python train.py --n_head=3 --head_dim=32 --norm_eps=1e-05 --positions="rope" --qk_norm=true --extras=["some layers without attention", "local attention windows", "capped logits"] --init="trunc" --init_std_qkv=0.051 --init_std_o=0.0114 --init_std_down=0.0114 --lr_mult_o=3.0 --lr_mult_down=1.5 --lr_head=0.00636 --doc_mask=true --dataset="wikipedia_en"
Each number is 128 + 24 x the weight over its row's rms, rounded and kept within 0 to 255. Layers, rows and columns count from 0. The size above them is the row's rms in percent of the matrix's.

# layer 5 MLP down (transposed), 256x96, rms 0.202, rows 76-121, columns 0-47
size [112 100 110 110  99  99 121 113  86 104  90 109 116 100 113  96 103  96 102 102 111  98 107  96 106  91 105  91  95  81  97 108 103 101  93 109  98  99  94 111  98  99  90 104  97 102]
[[161 150 144 119 152 167 150  85 163 102 154 138  76 133 113 116 142  91 177 138 122  61 155 119 104  97 127 139 116 107 154 158 116 119 121 111 132  98 114 121 123 147 150 152 123 174 130 147]
 [129 122 163 106  99 154 156 141 104  94 130 157 136 164 103 142 174 144 161 154 118  87 121  91 113  76 122  91 107 129 102 150 132 132 112 144 100  98 117 112 159  89 130  92 157  81 154 106]
 [144 154 149 127 123  78 114  97 100 110  95 111 137 152  83 115 123  90 114 113 148  97 117 104 146 140 106  98 115 105 133 141 114  96 117 139  89 166 124 146  79 139 103 144 121 142 154 127]
 [138  98 135 132 102 125 141 122 145 116 125 154 123 119 135 129 176 121 151 101 108  97 123 130  96 159 147 164 103 110 108 158 140 147 173  96 142 131 150 195 127 125 133 163 112 138  90 155]
 [120 141 118 119 164 142 146 138 144 179  83 125 168 105 102 151 116 126 132  92 153 122  99 131 146 154 128 126 125 157  99 152 163 129  98 116 110 157 138 146 140 102 104 151 189 124 152 154]
 [157 152 157 107 131 127 129 126 131 163 155 162 140 110 125 123 116 153 103 132  97 150 153 103 173 148 153 117 143 111 151 113 149 122 116 131 127 117  98 165 133 129 146 109 128  96 177  93]
 [159 164 154 139 176 115 138 127 128 104 154 116 134 137 125 136 137 159  92 137 122 123 149  89 122 144 152  72 112 111 148  92 119 181 111  95 161 127 137  90 171 129 132 115 136 151  60 133]
 [116  89 116 116 161 110 123 100 145 101  99 137 150 132 166  86  94 142 125 168 144 110 127 158 151 171 138 124 124 195 170 128 149 140 120 120 147  90 163 149 102  92 161 156 132  87 181 103]
 [147 155 128 135 206 109 156  74 133 126 143  98 122 119 156 157  97 133 114 116 144 107 149 139 133 125 114 135 129 108 111 125 133 109 129 176 156 126 143 171 144 188  94 134 102 125  99 118]
 [158 159 100 115 148 130 146 158 118 117 138 107 118 130 161 167  86  90 156 131 172 139 128  96 127 123  88 150 116 109 106 138 101 101  91 103 141 135 121  78 116 110 136 115 134 129 163 157]
 [147 146 145  86 102  99  81 128 111 136 134 126 142 139 129 129 133 150 112 147  97 136 137 106 192 135  87 102 144 122 117 121 179  77 110 140 154  76 118 108 159 148 114 115 137 104 117 135]
 [147  97  79 150 192 153 174  89 103  92 143 168 132  96  92 147 115 123 120 122  98 151 135 119 106 119 122 151  89 126 141 124 123 122 104 133 118 143 131  96 142  90 153 143  88 125 140 145]
 [100 125 152  98 135 132 158 188 165 144 134 109 148  99 151  84  80 145 134 106 118 137 131 123 144 117 161 118  91 137 156  84 147 154 145 109 139 111 119 125  86 131 117  94  89 118 118 137]
 [137 117 131  80 124 135 183 149 148 131 139 188 138 131 156  77 172 115 104 115 111 167 106 116 131 142 137  95 122 142 117 133 122 167 121 198 114 154 135 132 104 131  84 122 163 100 143 119]
 [108 121 140 135 129 138 152 142 141 125 123 173 168 129 131 113 117 131 138 127 115 120 121 167 117 112  80 134  96 127 161 173 121 105 105 119 120 100 176 130 142 124  81 122 108 131 103 151]
 [119 108 102 117 117 146 135  99 126 157 146 124 125  91  87 127 123  95 168 112 117 135 123 150 176 119 145 140 114 131 124 119 168  88  68  85 109 156 126 121 104  84  98  71 115 105 135 130]
 [ 90 131 132 131 133  87 150  72 114 113 123 135 103 150 135 153 114 113  96 157 123 145 131 119  74 133 167 153  91  95 138 160 116 119 159 157  90 137  97 130 126 131 109 110 102 110 137 176]
 [129 145 154 100 145 140  87 158 163 158 143  79  99 111 114 144 142 125  84 151 107 133 158 112 152 125 126 119 144 116 124 140 125 116 114 176 115 159  99 139 134 145 135 129 180 128 157 144]
 [169 116 112 140 139 160 129 153 165 125 159 158 168  79 123 153 150 105 171 136 142 147 127 151 122  82 146 143 161  96 135 123 122 143 161 176 166 131 131 119 119 166 135 121 107 135 174 163]
 [111 192 118 136 122 142 129 100 138 144 161 116 100 123 140  97 121 128 128 123  97 182 102 157 148  97 115  97 121 136 148 124  80 115 156 123 133 148 113  89 102 125 191 102 112  99 112 151]
 [131 120 109 146 102 118 147 128 152 119 142 124 130  81 144 159 170 109 140 110 151 124 101 142  94 130 156 118 137 150 104 102 144 167  96  82 131 134 135 127 128 103 110 108  80 156 141 140]
 [125 138 155 118  96 148  95  97 125 122 132 112 134  95 137 114 116  66 101 129 102 130 110  93 120  85 141 132  96 119 129 124 125  92 140 101  97 167 108  68 145 127 121 137 138 135 175 109]
 [117 124 142 159 111 120 111 120 183 136  48 117 134 121 147 184 101 113 152 145 144 109  96 143 119 109 140 161 111  94 148 136 170 144 153 154  95 139 139 114  94 139 103 128 106 171 113 163]
 [131 139  72 114 111 118 122  66 142 126 138 119 116 129 124 170 108  67 138  87 117 123 147 109 137 113 105  98  89 132 141 134 110 166 112 154 118 142 156 118 150 109  94 143 105  98 100 178]
 [160 114 151 156 152 150 102 132  90 110 140 130 141 128  86 132 171 123 146  96 123 153 161 122  75 155  96 128 172  86 141 106 157 129 152 156 110 105 123 149 121 148 103 146 114 127 117 134]
 [132 132 115 158  82  97 143 123  80 107 155 119 126 129 127 140 122 131 163 121 128 118 118 143 115 128 186 103 129  96  91 153 127 133 134 141 136 138  76 130 126 172 161  96 164 122 149 131]
 [161 102 159 136 143 154 166 174 117 148 104 130 141 125 156 120 152 115 140  58 109 105 136 141 168 146 126 109 119 107 153 159 120 133  92 128 123 177 109 112 176 123 124 132 125 131 150 117]
 [135 117 126 150  69 129 118 107 120 118 140 127 101 150 143 127  98 142 150 123 116 120  91 125 146  97 116 128 116 152 159 131 116 145 171  52 124  89 151 135 161 107 144  83 104 119 136 161]
 [138 120 138 104  94 152 133 146 174 154 131 154 128 114 109 149 144 152  98 143 135 143 114 125 162 114 164 147  86 156 152 135 128 150 160  62 109 122  88 132 122  93 100 173 165 109 113  95]
 [135 102 128  88 111 111 130 125 131 159 116 109 101 133  96 147 138 121 116 130 108 147 142 105 130 118 152 192 105  95 132 122 146 142 116  73 118 102 151 128  93  59 105 129 137 170 116 107]
 [118 153  99 115 132 151 126 152 114 138  88 131 174 104 139 129 145 127 115 107 105 138 117 203 127 121 149 113 131 166 136 113 108 130 119 162 102 109 134 128 123 196 120 136 138 142 114 129]
 [123 134 146 150 126 161 143 152 115 136 153 153 163 189 122 112 122  97 123  91 115 118 132 113 113 147  83 114 120 125 149 163  98 127 134  94 101 177 143 152 165 168 163 116 142 104 135 143]
 [155 144 102 185 134 133 121 120 175 147 108 164 107 102 115 102 156 156  78 115 130 176 128 130 120 104 128 141 156 134 123 121 123 165 143 126 138  89  88 108 123 101 153 123  91 132 118 124]
 [138 117 104 120 130 100 160 138  91 112 120 118  92 130 180 160 133 129 124 117 101 131 106 127 121 110 121 198 150  70 127 108 157 107 152 139  73  96 164  90 124 164 154 134 144 149 126 125]
 [150 123 156 118 121 136 124 151 100 100 140  94 153 102 138 120 133 120 136 138  99 128 125 101 121 149 121 118 101 117 112  90 160 153 119 112 130 144  94 122 194 115 162 133 167 150 145 107]
 [135 139 136 128 137  90 116 103 118 133 108 176 106 127 137 109 132 100 132 143 125 179 152 146 185 127 104 132  95  99 152 161 108 102 139 175 134 102 141 187 126 135 127 155 116 142 143  96]
 [136  96 152 115 138 110 125 162 138 157 113 144 173 110 110 137  84 154  86 126 109 108 121 123 140 132 145 175 127 136 108 133 138 122  90 184  80 138 136 123 136 177  92 143 120 128 108 113]
 [103  92 133 146 136 164 142 176 128 153 104 146 148 123 128 160 169 119 147  93 118 144  68 125 143 106 147 118 140 117 114 132 103 102 133 143 133 134  93 100  98 149 131  92 153 120 175  99]
 [ 93 124 158 147  88  78 116  96 121 108  82 122 152 174 127 122 109 142 164 111 141 129  95  92 103  98  85 101 124 126  96 135 183 141 124 137 155 133 119 115 140 126 140 127  91  88 119 140]
 [147 104 141 140 171 156 113  93 113 113 169 143 164 120 159  99 132 114 153 116  98 138 149 146 122 147 128  82 124 166 123 136 130 156 100 159 161  96 144 111 144 150 152 114 124  92 160 174]
 [ 97 139 131 122  96 123 130 108 180 115 134 149  93 133 194  92 163 146  80 133 108 119 156 125 156 118 130 124  95 127 140 123 136 139 154 125 134 148 142 135 174 162 135 136 130 110  89 153]
 [155 116 140 147 116 126 131 128 122 133 120 120 152 123 107 137 123 138 105 110 135 155 135  98 143  89 128 105 143 122  73 147 134  93 140 127 111 158 110 139 150 213 128  84  85 114 114 117]
 [117 123 110 134  85 118 105 137 176 102 115 120 139 156 122 177 124 103 139  63 133  80 115 156 137 132 127 140 108 148 135 160 119 119  87  81 106 115 119 111 116  62 150 159 137  87 134 114]
 [108 142 174 121  93 150  90 135 137 141 112 137 111 104 178 106 136 119 114 138 126 144 111 101  81 127 148 141 131 153 138 111  89 118 113 142 150 127 161 152 150 103 149 127 159 170 143 121]
 [106  85 137 149 136 150 122 106 174 142 106 185 103 139 146 128 119 155 161 104 151 102 138 122 102 126 116 119  98 136 136 127 117 118 118 137 124 105 125 151 103 119 115 156 175 120 181 115]
 [ 74  96 122 165 120 126 136 156 104 108 106 141  96  89 153 123 127 146  82 139 128 126 148 104  97 135 110 148 177 115 142  76 130  97 153 119 162 126 167 137 120 146 124 156 142 138  96 111]]
# layer 5 MLP gate, 256x96, rms 0.22, rows 77-122, columns 0-47
size [100 110 108  98  98 122 114  91  98  90 103 104  95 103  94  98 100 100 104 109 106 100  95 106  94 110  92  94  95  95 111 102 101  92 101 102  92  97 112  81 108  96  93  98 103  96]
[[128 124 165 146 127 147 183 118 126  96 170  93 113 146 125 117 148 102 116 120  94  97 119 146 122 140 143 153 156 123 101 130 122 123 115 157 136 154 108 132 134 168 131 119  90 130 107 123]
 [111  91 127 135 106  80 116 109 190 116  91 118 166 122 112 153 132  81 135 115 139 117 100 125 125 124 106 164 139 112 160 129 146 136 124 133  78 122 157  80 144 120 145 130  98 177 112 120]
 [138 135 133 151 142 117 159 117 130 141 114 169 116 107  93 136 113 110 124  92 161 170 100 132 152 163 112 171 141 115 129 142 111  78 125 125 142 132 138 130 163 120 105 161 123 110 115 129]
 [145 142 109 178 176 106 128 135 114 119 131 127 135 125 111 170 120 140 120  97 132 146 120 164 163 149 136 162 155  91 124 146 146 104  82 101 112  94 103 143 167 128 106 139 138 130 127 132]
 [140 159  98  93  70 145 103 135 107 150 145 102 119 142 121 119 124 107 149 109 132 152 100 109  96 139 100 118 166 148 113 128 127 154 113 103 122 116 136 149  87 124 144 133 118 133 130 143]
 [ 96 101 126 100 128 113 120  95 132 131 130 123 137 144 119 190 108 155 153 151 150  96 135 123 140 132 192 113 151 161 135 134 156 115 118 126 179  79 112 113  84 127 117 109 111 140 138 107]
 [149 120 141 123 133 169 133 116 112 123 128  87 128 146 142 147 114 109 151 108 117 172 137 129 149 102 142  80 141 106 138 134  83 170 122 135 136 122 159  97 136 137 115  84 120 139 125 105]
 [126 117 132  91  99 119 126 120 161 159 162 164 116 137 138  96 147 117  90 181 139 132  96 113 121 104 111 112 120 133 132 125 154 169  81 163 149 153 101  95  97 140 103  91 180 142 118 131]
 [112 118 122 128 118 117 149 122 149 102 129  95  93 121 127 147 127 150 140 101 155 172 128  88 140 104 134 152 160 129 166 108 126 135 152 104 129 130 156 141  87 125  96 147 100 113 159 180]
 [105 107 153 200 133 139 176 107 142 132 143 128 112 110 126 145 154  90 112 115 142 109 145 176 107 139 151 106 131  94 143 153 144 178 134 110 117 154 100 157  89 133 141  94 117 149 136 137]
 [104 135 156 134 149  99 176  90 135 110 124 122 139 122 124 150 151  94  67 109 143  80 115 131 105 182 137  96 126 121 120 120 140 122  83 122 116 136 123  75 144 205 131 126 142 122 134 115]
 [133 152 150 166 117 154 108  80  92  97 181 139 126 126 112 120 126 113 112 126 132 171 100 162 115 147  93  99 120 152 129 168 138  98 149  89 163 100 150  94 153 115 125 153 144 113 129 121]
 [155 129 120 111 101  98 114 137 163 136 144 159 134 145 135 117 189 112 120 158 124 125 131 120 148 138 115  73 106 135 111 139 110 134 102 151 136 171 142 131 135 156  87 147 153 138 173 113]
 [121  94 148 114 113 140 130  98 147 144 134 152  89  97 147 140 134 124 102 129  79 131 142 150 136 136 130 132 118 105 139 142  97 132 139 167 139 137 175 137 168 132  94 107 103 121  97 147]
 [123 139  97 158 108 136 191 142 103  87 103 151  91 142 143 105  97 118 108 131 103 101  78 120 131 163 119 177 115 119 148 114 141 136  85 153 103 129 132 134 117 137  96 146 130 155 145 114]
 [147 144 149  94  88 162 124 131 166 157 145 153 106 130  83  93 114  90 115 110  96 121  94 114 132 164 102 113 135 149  95  81 148 124 157 170 124 114 136 137 133 124 112 138 138  69 132 114]
 [163 171 140 159 164 154 131  91 100 128 125  97 110 166 118 140 126  86 136 142 105 125  99 135 173 151 104 140 134  95 151 118 124 123  80 149 117  98 136  99 155 122 118 118 117  82  62  79]
 [103  97 154 121 145  98 136  98 129 121  94  93 116 177 140 132 103 134  89 141 124 147 175  96 166 187  91 112 118 148 141 171 130 124 158 117 118 113 138  95 125 136 131 102 123 132 123 149]
 [113 122 155  80 113  81 181 160 125 128 128 133 145 126 139 120  70  75 109 131 164 156  99 105 160 167 138 136  96 135 146 137 152 103 112 154 179 121 108 114 127  61  92 152 132 159 119 114]
 [134 170 173 131  88 126 132 148  96  76 136 157 108 132  98 110 105 140 118 118 157 171 133 156 154 138 116 120  98 113  99 142 109 130 103 129 160 139 129 149 148  71 160 123 139 115 114 112]
 [104 139 159 131 136 152 125 118 133 126 146 115  65  74 109 114 136  99 112 120 111 143 122 125 154 123 129 159 133 124 153 103 108 111 119 127 102 181 113  99 137 165 126 127 139 147 156 112]
 [148 152 135 163  91 111 157 115 127 154 134 122 121 134 142 155 112 149 122  93 102 119 109 125 135 133  92 137 153 166 179 142 155 140 114  75 131 126 111 122 153  99  91 129 124 146 115 136]
 [ 93 161 120 117  89 147 129 138 149 120 147 112 139  89 167 177 137 147 144 126 103 137 118 136 144 132 117 153 179 136 130  99 142 121 148  67 139 151 143 152 142 140 139 109 140 118  88 125]
 [132 117 121 131 124 148 162  91 191 186 108  85 133 139 142 101 128 117 103 106 119 108 135 129 105 125 159 127 133 100 123 124 137 127 145 123 170 133 121  86 109 119 116 115 105 152 111 125]
 [137 154 160 123 165 145 100 119 156 149  74 126 125 123 129 150 148 128 115 119 132 114 129 102 155 115  88 136 107 169 161 123 150 154 116 143 125 110 158 127 135 116  96 107  92 127  99 110]
 [147  86 157 137 125 149 153 129 184 161  90 103 100 108 141 140 135 140 149 138 130 146 180 133 177 102  90 129 109 138 172 126 120 116 161  93 118 128 172 145 117 111 101 122 129 112 129 158]
 [100 127  92 124 125  64 128 140 132 158 157 107 132 141  98 120 127 110 119 117 105  94  89 141  93 118 122 126 128 112 165 116 104 111 144 194 126 125 110 129 125 110 101 123 145 156 135 120]
 [112 119 158 124 120 126  98 106 147 127 126 160 134 123 140 110 119 108 128 101 135 127 111 120 158 139 173 132 116 159 142 138 116 166 121 111  87 126  94 154 140 108  86 128 127 152 108  74]
 [151 154 123 108 144 136 113 122 186 159 123 154 108 139 113 136 113 153 154 108 147 147 180  83 121 117 164 153 125 127 145 170 112 153 113 153 118  97 140 133  98 134 105 104 150 165  97 156]
 [122 114 123 155 113 187 126  98 142 115 133 153 128 181 139  95 162 158 143 102 136 117 135 144 177 163 117 138 156 153  85 144 105 142  78 135 112 126 124 107 131 142 115 143 140 133 124 163]
 [119 136 163 130 130 112 133 112 134 133 149 114 125 120 152 112 115 102 171  90 111 103 118  91 145 133 132 114 106 112 154 176 134 162 101 145 118 148 159 139 153 121 124 122 148 115 137 137]
 [123 163 137 136 105 124 146 127 130 122 109 123 160 139 109 169 120 148 120  84 178 125  84 130 142 112 111 109 155 118 160 122 128 105 151  89 153  64 133 111 133 122 109 123 129 142 156 143]
 [119 147 122  97 134 171 136 134  99 114 121 115 134 141 125 146 174 155 119  93 105 141 160 115 129 144  93 122 141 134 146  89 124 107 113  48 146 132 131 162 112 152 122 136 166  81 151 160]
 [206 131 166 157 142 106 142 161 132 124 151 122 112 121 104  97 149 127 123 144 124 169 143 109 132 119 122 165  71  97 120 102 114 147 116 150 133 153 132 114 152 131 149 140 168 113 143 120]
 [148 137 110 106 149 143 166 104 105 112  96 168 159 130 121 103 163 147 120 122 153 125 163 109 120 122 135 130 159 148 144 147 129 131  92 119 121 121 130 131 111 124 152 132 108 112 150 163]
 [125 173 129 135 111 143  87 121 143 119 182 130 112 145 148 180 128 150 137 116 105  87 139 164 115 142 132 114  86 108 107 152 152 147 126 108 134 126 144 117 151  65  99 138 114 119 152  92]
 [107 138 108  95 117 153  88 152 152 125 160 104  68 122 146 124 138 141 176 153 137 135 147 127 110 137 104 169 143 148 147 143 129 147 109 151 126  90 173 147 113 145 136 118 110 190 101  96]
 [113 136  81  97 123  78 123 139 132  98 170 153 133 126 115 125  78 141  62 166  86 140 133 110 111 150 115 157 125 110 103 172 149 112 114 123 126  86 164 136 108 122 134 135 120 115 118 151]
 [157 129 115 167 131 111 119 101 138 172 134 166  95 115  84 148 104 122 153 117 102 131 117 118 114 140 135  87 129 134 166 137 109 155  76 152 107 120 144 133 161 142 144 143  99  95 151 148]
 [113 173 114 105 168 140 138 139 109 117 113 111 211 169 175 115 106 124 159 106  83  84  97 116 105 117 111 131 177 124 131 143 121 156 148  89 120 149 112 117 146 110 134 149 103 138 170  83]
 [ 99 152 154 153 131 160 136  70 118  90 119 123 116 127 142 143 117 129 151 158 128 140  96 155 161 123 171  83 131 129 153 135 156 148 149 133  95  98 135 140 133 149  98 109 130  97 181  78]
 [128 120 171 130 140 151 102  96 120 101 127 132 115 109  93 103 188 102 184 163 143 165 163 151 115 124 117 159 108  79 144 141 143  99 108 133 165 106 190 111 153 110  76  79 169 139 132 106]
 [ 87 168 146  99 132 151 155  86 135 132  96  98 138 119 166  92 133 110 127  96 103 156 189 131 148  85 137 152 167 108 135 130 129  84 116 163 147 102 148 142 123 131 109 100 133 132 150 165]
 [ 87 107 151 127 168 116 149 132 127 149 113 145 152 147 128 163 143 163 103 125 116 131 150 103  97  91 124 143 118 117 127 167 172 139 163  61 186 119 136 130  96  88 137 124 124  85 158 108]
 [117 130 131  89  83 125 128 137 147 118 165 179 132 141 104 168 133 142 156 138 116 125  97 152 153 151 107 110  81 121  97 128 163 118  98 124 150 114 179 126 135 118 148 135 154 152 161 160]
 [148 140 106 122 155  92 127 128 116 114 125 142 129 114 106 108 133 160 150 131 138 152 167 124 120 147 129 112 153  81 125 110 127 128 104 125 129 144 127 126 156  70 113 120 122 106 140 152]]
# layer 5 MLP up, 256x96, rms 0.231, rows 77-122, columns 0-47
size [ 96 116 112  98 102 124 115  97 105  91 111 117  86 107  90 102  98 106 107 112 110 104  88 113  87 112  91 112  90  92 111 105  94 100 115  97  93  96 105  81  94  99  87  93 106  96]
[[156 166 129 138  99 135 111 113 139 144 157 123 110 123 108 132 129 101 155  83 111 131 139 156 124 133  97 148 139 124  96  88 140 141 125 151  94 110 195 175 146 109 169 153  70 142 124 146]
 [157 157 100 157 136  88 146 100 123 140 161 187 124 120 165 123  70 139 105 109 118 151 181 136 119 113 128 129  86 153  94 138 104 142 129 133 165 110 110 154 136 154 100 110 123 130 108 156]
 [106 103 192 134 138 121 152 141 126 143 161 150 106 136 101 114  71 109 143 135 115 173 161 110 145 125 126 119 133 164 122 146 114 127 157 163 112 108 175 156 152 120 120 130 118  88 122 118]
 [103 147 151 145 133  93 114 152 129 130 113 139 128 139 152 104 120  96  96 101 167 159 141  98 142  88 145 134 150 163 157  97 131 106 153 113 133 132 146 160 136 132 152  89 156 102 124 125]
 [112 127 137 143 148 154 147 125 170 138 171 125 156 111 129  93 131 113 114 162 108 141 133 156 140 152 142 131 104 109  99 136 136 104 142 106 105 186 180 100 198 147 137 115  99 134 100 127]
 [138  88 114  97  99 138 141 112 126 169 123 153 143 140 137 120 116 133 141 117 123 103 124 116 122  84 156 119 148  88 154 131 143 147 124 119 148 112 142 103 103 147 131 153 151 108 138 123]
 [144 152 145  76 131 134 127 132  97 135 103 138 131  99 170 144 134 134 116 149 113 154 158 123 118 104  54 169  96 165 154 146  80 124 126 131 108 138 132 128 134 122 150  81 109 147 150 134]
 [100 105 102 136  76 128 150 174 112 109 130 146 139 149 129  88 159 132 151 230  83  93 123 108 114 128 122 125 121 175 131 107  94 119 141 142  96 144 141  93 118 112 126 103 141 175 149 126]
 [123 123 162 133  99 135  98 132 118 120 131 143 144 134 131 125 143 160 100 144 141  78 134 129 130 106 109 101 134 125  94 114 137 111 170 153 128 141 139 126 162 122 145 149 161  94  96 129]
 [120 128  94 143 142 130 137 136 121  86 144 143 127 105 138 145 125 150 154 179 148 136 132 111 117 140 135 172 113 163 142 147  92 120  91 142 144 102 156 123 110 119 110 156  90 139 143  97]
 [134 188 116 102 133 101 104 146 150 123 140 106  95 105 129 156 111 121 117 140 142 104 107 124 135 120 148 120 107 104  94 158 119 132 132 113 121 168  68 135 122 146 142 120 167  96 122  99]
 [121  99 140 107 152  93  79 134  92 153 103 137 112 118 113 118 119 116 132  87 106 144 123 127 137 118 141 135 156 138 143 110 140 141 149 118 121 121 144 154 108 166 124 130 106 153 159 174]
 [152 139 105 132 103 128 143 148  99 129 129 138 151 109 126 153 111  86 121 160 137 135 182 149 113 116  86 135 136 119 131 135 127  92 151 157 186 135 120 122 157 146 109 159 119 134 113 147]
 [137 112 124 128 158 150  99 121 140 114  98 111 130 138 127 143  96 122 121 183 160 122 119 107 139 149 136 124 159 100 123 129 165 158 127 188 111 129  87 104 162 108 140 121 134 167 153 127]
 [122 132 173 146 133  92 114 143 145 112 141  83 115 132 121 107 111 126 103 107 178 153 140 111  76 124 142 113 186 124 106 146 133 158 174 161 123 144 145 146 169 194 133 131 158 145 103  97]
 [152  91 125 124 106 108 145 150 104 152 123 110  76 106 106  94 141 101 121 110 106 116 122 127 140 147 150 120 159 170  96 134 159 135 171 182 149 136 130 146 131 134 127 135 130 125 194 117]
 [110 109 124 146 101 136 130 145 152 140 140 161 112  88 115 151  91 131 150 110 164 100 138 119  85 129  88  97 117 172 148 132 130 129 155 164 165 165 146 115  97 109 123 167 126 166 164 143]
 [ 55 128 138 148 129 106 118 122 108  88 121 127 126 141 124 154 146 126 143 101 119 138 125  75 124 117  75 116  91 121 117 127 120  91 126 137 101  98 131 115  83 174 123 121 163 140 113 129]
 [111 138 104 169  76 116  76 102 100 143 130 132 107  97  87 152 146 164 137 165 125 112 127 127 118 111 100 132 142  82 125  97 108 107 119 178 136 127 137 177 105 137 161 120 123  90  97 154]
 [117 150 132 117  79 165 139 106  82 120 129 117 115 127  76 111  94 139  87 128 151 116 120 107 153 136 116 122 107 128 110 105 119 164 170 114 164 113 134 167  97 113 140 163 169  88 146 127]
 [143 158 109 145 142 146 140 164 133 193  96 123 138 145 150 145 123 121  90 137 159 134 150 125 150 133 135  86 142 153 133 165 195 150  94 143 174 111  85 132 170 112 134 118 145 113 116 139]
 [123 155 120 135 149 127 157 139 147 135  90  93 108 115 168 127 101 164 152 135 118 130 136 127 168  98 108 130 181 130 156 190 121 140 146  97  97  96  99 150 144 118  57 127 124 157 138 166]
 [134 151 147 109  76 138 124 192 128 117 114 119 142 134 144 121 141 156 116 103 136 120 157 114 132 106  93 134 117 140  88 102 153  92 148 107 130  97  67 148 127 138 131 124 154 164 144  99]
 [142 145  72 181 112 152 131 134 150 121 114 116 137 126 126 190 140 162 107 141 134  97 110 143 116 121 136 151 118 157 119 131 111 116 130 132 146 150  90 110  96 100 122 135 112 167 160 194]
 [ 97 142 133 143 182 150  73 152 134  81 137  96 104 106 128 116 169 127 127 108 140 147 160 137 129 115  78 155  84 146 131  94  82 110  84 144  96 137 147 118  88 115 128 138 138 120 137 122]
 [123  71  95 114 167 116 148 102 118 115 154 153 135 148 143 129 106 110 119 103 133 124 124  85 146  84 108 111 120  96  96  99 131 129 102 126 141 122 111 144 114 145 138  98 123 108 122 144]
 [125 102 117 144 118 138 137 123 103 107 125 123 129 122 115 147 143  97  88 136 116 167 141 140 126 160 129  73 129 138 114 150 141 102 129 144 142 152  89 124  90 175 122 123 145 148  84  95]
 [127 137  91 113 138  95 121 130 144 160 123 133  95 112 148 117 105 105 105 100 138 143 175  87 120 112  97  89 155  98 107 129 112 120 134 134 160 127 173 127 143 132  82 122 107 125 129 154]
 [117 128 133 140 129 120 125 125  85 152 128 168 131 159 133 139  94 170 127 104 142 149 157 164 145 122 127  84 143 105 145 168 153 115 123 142 127 137 109 150 149 128 132 104 100 110  78 104]
 [136 111 178 127 120 151 135  80 120 141 147 102 129 145 142 133 111  98 133 149 124 102 110 104  52 111 111 156 146 129 121 184 133 156 144 120 104 146  90 165 132 111 121  91 149 141 147 126]
 [157 133 141 147 143 116 134 121 114 145 128 150 115 115 130 135 149  97 114 142 163 141 147 146  93  96 159 145 198 140 142 161  89 106 119  81  99 160 127  96 136 143 130 164 125 102  92 161]
 [149 108 121 120 133 129  94 136 125 113  64 108  97 108 110 122 141 163 172 142 115 146 154 150 116 147 147 140 154 122 145 141 104 117 151 127 130 160 142 149 119 132 180  92 128 118 169 121]
 [ 87 134 115 112 145 114 149 143 132 124 156  84 177 157 127 173 156 137 120 116 104 132 116 108 120 153 181 167  91 128 144 104 111 146 158  93 143 144 153 179 112 171 123 109 151  88  94 123]
 [135 157 132 125 166 113 147 131 114 154 132 129 121 142 125 127 111 135 105 114 119 141 112 137 115 117 155 141 122 145 134 173 105 102 117 110 156 117 124 155 111 112 126 101  90 152 140 132]
 [113 139 162 109 150  99 123 103 105 130 154 176 136 131  86 144 134 131  79 148  99 169 110 135 137 103 108 137  73 110 150 149 164 120  91 128 171 133  81 160 100 143  83 145 141 139 110 102]
 [146 172 158 143  95 145 131 152 134 136 128 128 186 158 133 146 152 117 150 149 152  87 129 101 142 145 137  90 123 131 163 141  80 160 116 163 139 126 143 109 139 136 147 131 159 111 138 140]
 [147 132 143 106 141 105 133 113 120  89 127 124 117 162 124 104 104 135  85 178 149  95 161 123 101 120 123 140  88 130 148 113 137 128 113 121 134 150 141 168 150  94 129 136 148 125 139 121]
 [ 97 101 129 129 125 162  99 126 178 134 113 130 112 181 116 129 108 159 118  92 158 114 147 146 111 115 136 129 180 160 132 115 147 126 101 170 102 132  91  97 113 158 102 149 119 129 165 126]
 [154 158 109  95 128 128 123 122 158 179 155 102 134 158 129 144 155 144 129 157 112 110 139 126 130 151 118 128 122 104 124 155 145 100  98 100 107 120 132 127 150 106 131 142 171  62 133 119]
 [124 119 104  79 102 135 174 134  95 108  86 102 158 142  82 160 111 103  85 100 100 110 135 106  98 126 104 137 131 123 107 123 125 140  66  71 124 128 123 105 103  91 129  89  99 148 159 110]
 [148 143 123 116 130 156 101 111 132 120 134 119 155  98 164 113 103 125 146 108 138 129 163 139 109 163 100 168 118  95 166 143 137 159 112 143  99 121 130 156 122  63 102 167 122  99 113 128]
 [115 170 161 154 125  85 130 125 158 141 123 119 181 133 139 147 133 107  64 121 144 123 150  83 128 142 116 112 113 143 135 166 152 130 159 120  98 152 116 124 117 132 131 139 104  99 139 150]
 [123 129 108 141 163 107 141  95 106 136 136 115 156 145  97 155 158 100 113 118 112 143 135 128 144 122 148 116 144 103 100 143 153  69 104 167 151 129 112 109  98 147 163 118 116 100 138 147]
 [133 133 150  95 128 150 124 110 104 103  94 176 151 136  99  99 131 127 112 140 140 113 151 139 135 142 162 144 151 134 136 172 120 127 166  92 167 145 109 124 126 110 129 145 155 121 119 157]
 [123  92 154 134 137 120 122 106 133 121 139 113 157 116 129 175 127 167 150 135 162 117 120 149 162 136 100 131  77 126 111 179 105 138 151 105 151 143 126 110 130  58 144 142 109 136 146  79]
 [167  93 118 115 128 114  83 116 118 101 137 129 161 114 121 103 130 133 147 160 176 158 158  80 118 179 136 105 131 119 120 126 137  98 154 120 143 149 118 148 122 128  98 122 142 114 179 114]]